{
  "num_hidden_layers": 8,
  "hidden_size": 96,
  "num_attention_heads": 3,
  "num_key_value_heads": 3,
  "head_dim": 32,
  "intermediate_size": 384,
  "vocab_size": 4096,
  "hidden_act": "squared_relu",
  "norm": "rmsnorm",
  "norm_place": "pre",
  "norm_eps": 1e-05,
  "positions": "rope",
  "rope_theta": 10000.0,
  "rope_fraction": 0.5,
  "qk_norm": true,
  "attn_scale": 0.177,
  "bias": "all",
  "tie_word_embeddings": false,
  "parallel_block": false,
  "extras": ["local attention windows", "gated attention", "value embeddings", "hashed n-gram embeddings", "a smear gate", "an embedding shortcut", "learned residual scales", "LayerScale"],
  "init": "orth",
  "init_std_qkv": 0.0607,
  "init_std_o": 0.0152,
  "init_std_up": 0.0607,
  "init_std_down": 0.00759,
  "optimizer": "adamw",
  "learning_rate": 0.00421,
  "lr_mult_qkv": 0.4,
  "beta1": 0.95,
  "beta2": 0.98,
  "lr_head": 0.00605,
  "warmup_steps": 260,
  "schedule": "wsd",
  "decay_fraction": 0.555,
  "decay_shape": "linear",
  "final_lr_fraction": 0.02,
  "batch_tokens": [8192, 16384, 24576],
  "max_seq_len": 384,
  "doc_mask": true,
  "train_tokens": 122600000,
  "max_steps": 8412,
  "dataset": "wikipedia_en"
}
Each number is 128 + 24 x the weight over its row's rms, rounded and kept within 0 to 255. Layers, rows and columns count from 0. Numbers have three digits each. The size before them is the row's rms in percent of the matrix's.

# layer 5 MLP down (transposed), 384x96, rms 0.262, rows 97-111, columns 0-95
093:178156155074077139150121171154146153085123113099125153126091169128137119121102173138112129112152111124136109147135078197093077109105130107141130155108118144117126143098125158129136120118113091120144100151149084128118150097135138133128127105148108126119115110122134135157141139168138145099
100:127103136095104183176146160130146127135134114134114106128140131131136119176127147104125126133104128127118173135113132147081142183120144138133109169123105111126160140102091170162112140121116093138109141126146128157092105115127101103154104118156133121125139163088061118132063127096152137107
116:087147126131207162125090147123109174120109107114167103130090160105137095138126154107142081131100149114125119148129150107083133137137113150145105120119124127125115144141107151135151140099139078144143180124139126165132172138128141157158107131145151162118087097108126155140137100136141135168
094:075123124127182113112139163150093239121101119137146123144147134148119127128156138140130089166131149152101157122111127147121140132127113141144143153166114126124115131134160125157117111160111140121144142111141142143137133110129108159140108133120105087065118118109134152138143098118181123166
112:130151115122107138125154110138117112090137167122104171109117139167109139149099138104162073154160158151111121110117129131149154141116142116088145170129127104146097136145163196167107148094112138137098132121158106117117105141145091133112175153160154158153160110134133121182111108136147126141
108:136145137160074118115115154145153170123126120106163122090121180126132101137114124131120144107139140120102129119106167103122141094162135143122144153133127091104076149105141148143159139121071136107105116135131134181102071099118078157094106119140128108131103141130143123116122134142064115104
088:103118077134166163150160125096124169116139164141095117134144120108147119134114160139166092134133110144139106117094128144116125123167101153179122147107146151139083128126160112113122103103137119133129126145151136165146171105144121153132111161142131086163059140084145126129132131181135109155
096:098138185110102158130154136098141135137138123106075135121122134116074139105128174158157119151094149099109128119143086098147130102140117164162164130142098155174131138123092192117123124141148109111134145189131107118128128155104140145134130109134144121134118077136152120095147143140142161118
105:123152137103157157125160139131136108123160099109124136135100159115163161131122067128121073108133135145083115111139100165145141123100140090076069103141138093142159128106111142132134110133122158130143147144112150178147150120126099104090147136102105098153108136164109084099111106114132137126
115:130094102121180108126107154171094126142122152132098146123136110132135131131082132150152118137140116117150134127123119086105125160119154125128131094120115139091092166106141030120108132119163153137131121114112152112089154134110118122158149127127102121112129131107141206158082117128151133124
106:134113105147190130088153133153124158118117137102104138108141148126127120114139083183121106160127142145127153095146135147120099106128134122115131125100077107152168136126107111158112120124090142138144128113162150102125125144183141144126137175152110084142116114144117122140146208149125164167
109:124137112133106101103096151120137092161173093126144156141140120125124085107153150128144163135143163138132113121131107144116121069165149133205153106141128118144071113157112089132117127104091146103141118119135097141093149122136088117122119134102167093151103108106143139125154172104115113127
092:106111104094138133146173146134122108157144136122191104124140122160137170147104098130119184089137112137178153142150110165142163166109141119097142095105128104181118125118153096188112105157116128112150119125119123138144149162135132077147147096119122118163152148146152126133106122133114136133
094:171126103111145140191125133096141116105096135103131116097137117154102160087168175126122079100073170154166118121125125132110138126139134156134166145097112125118096123157151125172150118153116097136147138109103123159109164168108111113126093107110122130117133130105104139100101106122138098101
104:116140152136107168092135096127112109147144127172153117142106147090147170100183210161149126146140130086122133139146133125101128142107119163120128090159130135115135116146138124120149169124137136106090104134122104161102132091070108171139142139106164134139123103124095137109129148091126122128
# layer 5 MLP up, 384x96, rms 0.278, rows 98-111, columns 0-95
102:124159127120133118138078161157168123112096098180142089129133130114132141086099117130142121116143199099108142122140143106125118136104132138128143134154112143125143135160140138139110129163157111120181030123165125150106169146142140105162117130147102140142121131155155104145137126118124110124
115:115126108110103118130083143123146132141110105171105125167128160093167156124108139107146111141105168141152124112107164120093127123121148138129154109143104133150119086145135172113082157079097101083155156147098096132135146146150140139097119142161184144111145113123152116166129091110110159149
083:182148148135126177094094125118089191133124123131161130157114136120112135121127112132104081101106142138145123125135148145068118147125109131204158173119091127145138127134102128109111116124100122069111113134129110132132140123105155128072126109104132103099118099125152104151125143110148146110
116:184114089097089126156142112114159147122117127100144140147137141064165103139112136127166139113135153095133123121101122121139142176126114154168142168133176129137118175150144125118158130087122131127143137124126116131130115084163160124108108168147147093108086092137151097136138122101084131132
114:119147173129106119134118147114139077158101122153119147120111132069163116114131146114134123097114144122121103147077131144179158127110166155152122128128109144145124164161164133116162139096126092131133126124172101120125128100169115145094111136097150127074090141124119096164127135081094126155
079:131154124154136143096096137140119183146115086096144168130119180139138139146130102087098183164128132107144116120140125083140095127104100126131122087130116150136137121153114191131092121119087118106110135143127127151109067135144135119119166106112125146065140115125114125130141123103142164138
099:152128118152121166163140160182135079120080129150146098140098139108176084087114100129158137092136138149136111063121164094118124126122111163126163136140110143109139088132124120109150132130118187133092096137143130146103092118139137123139147160131119146103164142142135130140136112170133125140
105:107148141151079113158142105079118109119148141104132125153127154118124085116112099134173124152157155138124124134119092151104147140156156124171136089143203169144148118119081137133117157129126140127098132176143166131164112139124119143140143151154122155137142127156148117174119156116165147157
114:144148098120139113157101150133154129154111121150109121156112103121129106099066112125140158106100142118155094102144121146146133208142146132156113104097129160108129160159136113135127130111124159114134132163145072100148142104141121105096081132065121146099116095126147159135137128119136167148
104:102132124122127129149126089125158120124109136107105134112169158077108113120127154125129162195148131072149074109123142115121153160113139102145102111094132164127132147175121124119139124103131134116131120106132149188135115171116153165107083153112129121125143153133110155079109143158137136170
105:086155111138138114161107128110165121129094145115147146110141170102091098067107132120113115140125148124147139078075150090136116105170126122129147103166103154133098118126093150132112152123114121117088136122129111141131180100129153104121092148096137106130116129110172087153136164103114097128
085:150146141123155164132110122144148175112146111142112126113111143114153092102147093120119180182091135122099102100111157111137114126118117109107148174127091134085142146134145141119108127107139136097107104094138101165165125116130151140101092132153191147115143086124132147169126114134091127174
094:129111135121131158164136144103127106112096078106130167144124163122082096158130118129090119130100122102146166118130138117175112150108175167122128155150089136126107101128153153117134167082148140145157108178188147124155129140138117125144091116124118088125155113085145129158122140136113117099
105:175139123142121137083131151145164104172119124171146148119113129125179087159144135134176109142132142105143163088112147112172136126118121132093135161157165149113105157121137169111104159132096093119088088146100084114136140081139114113138095102124134154138168125115126111137122136119139119151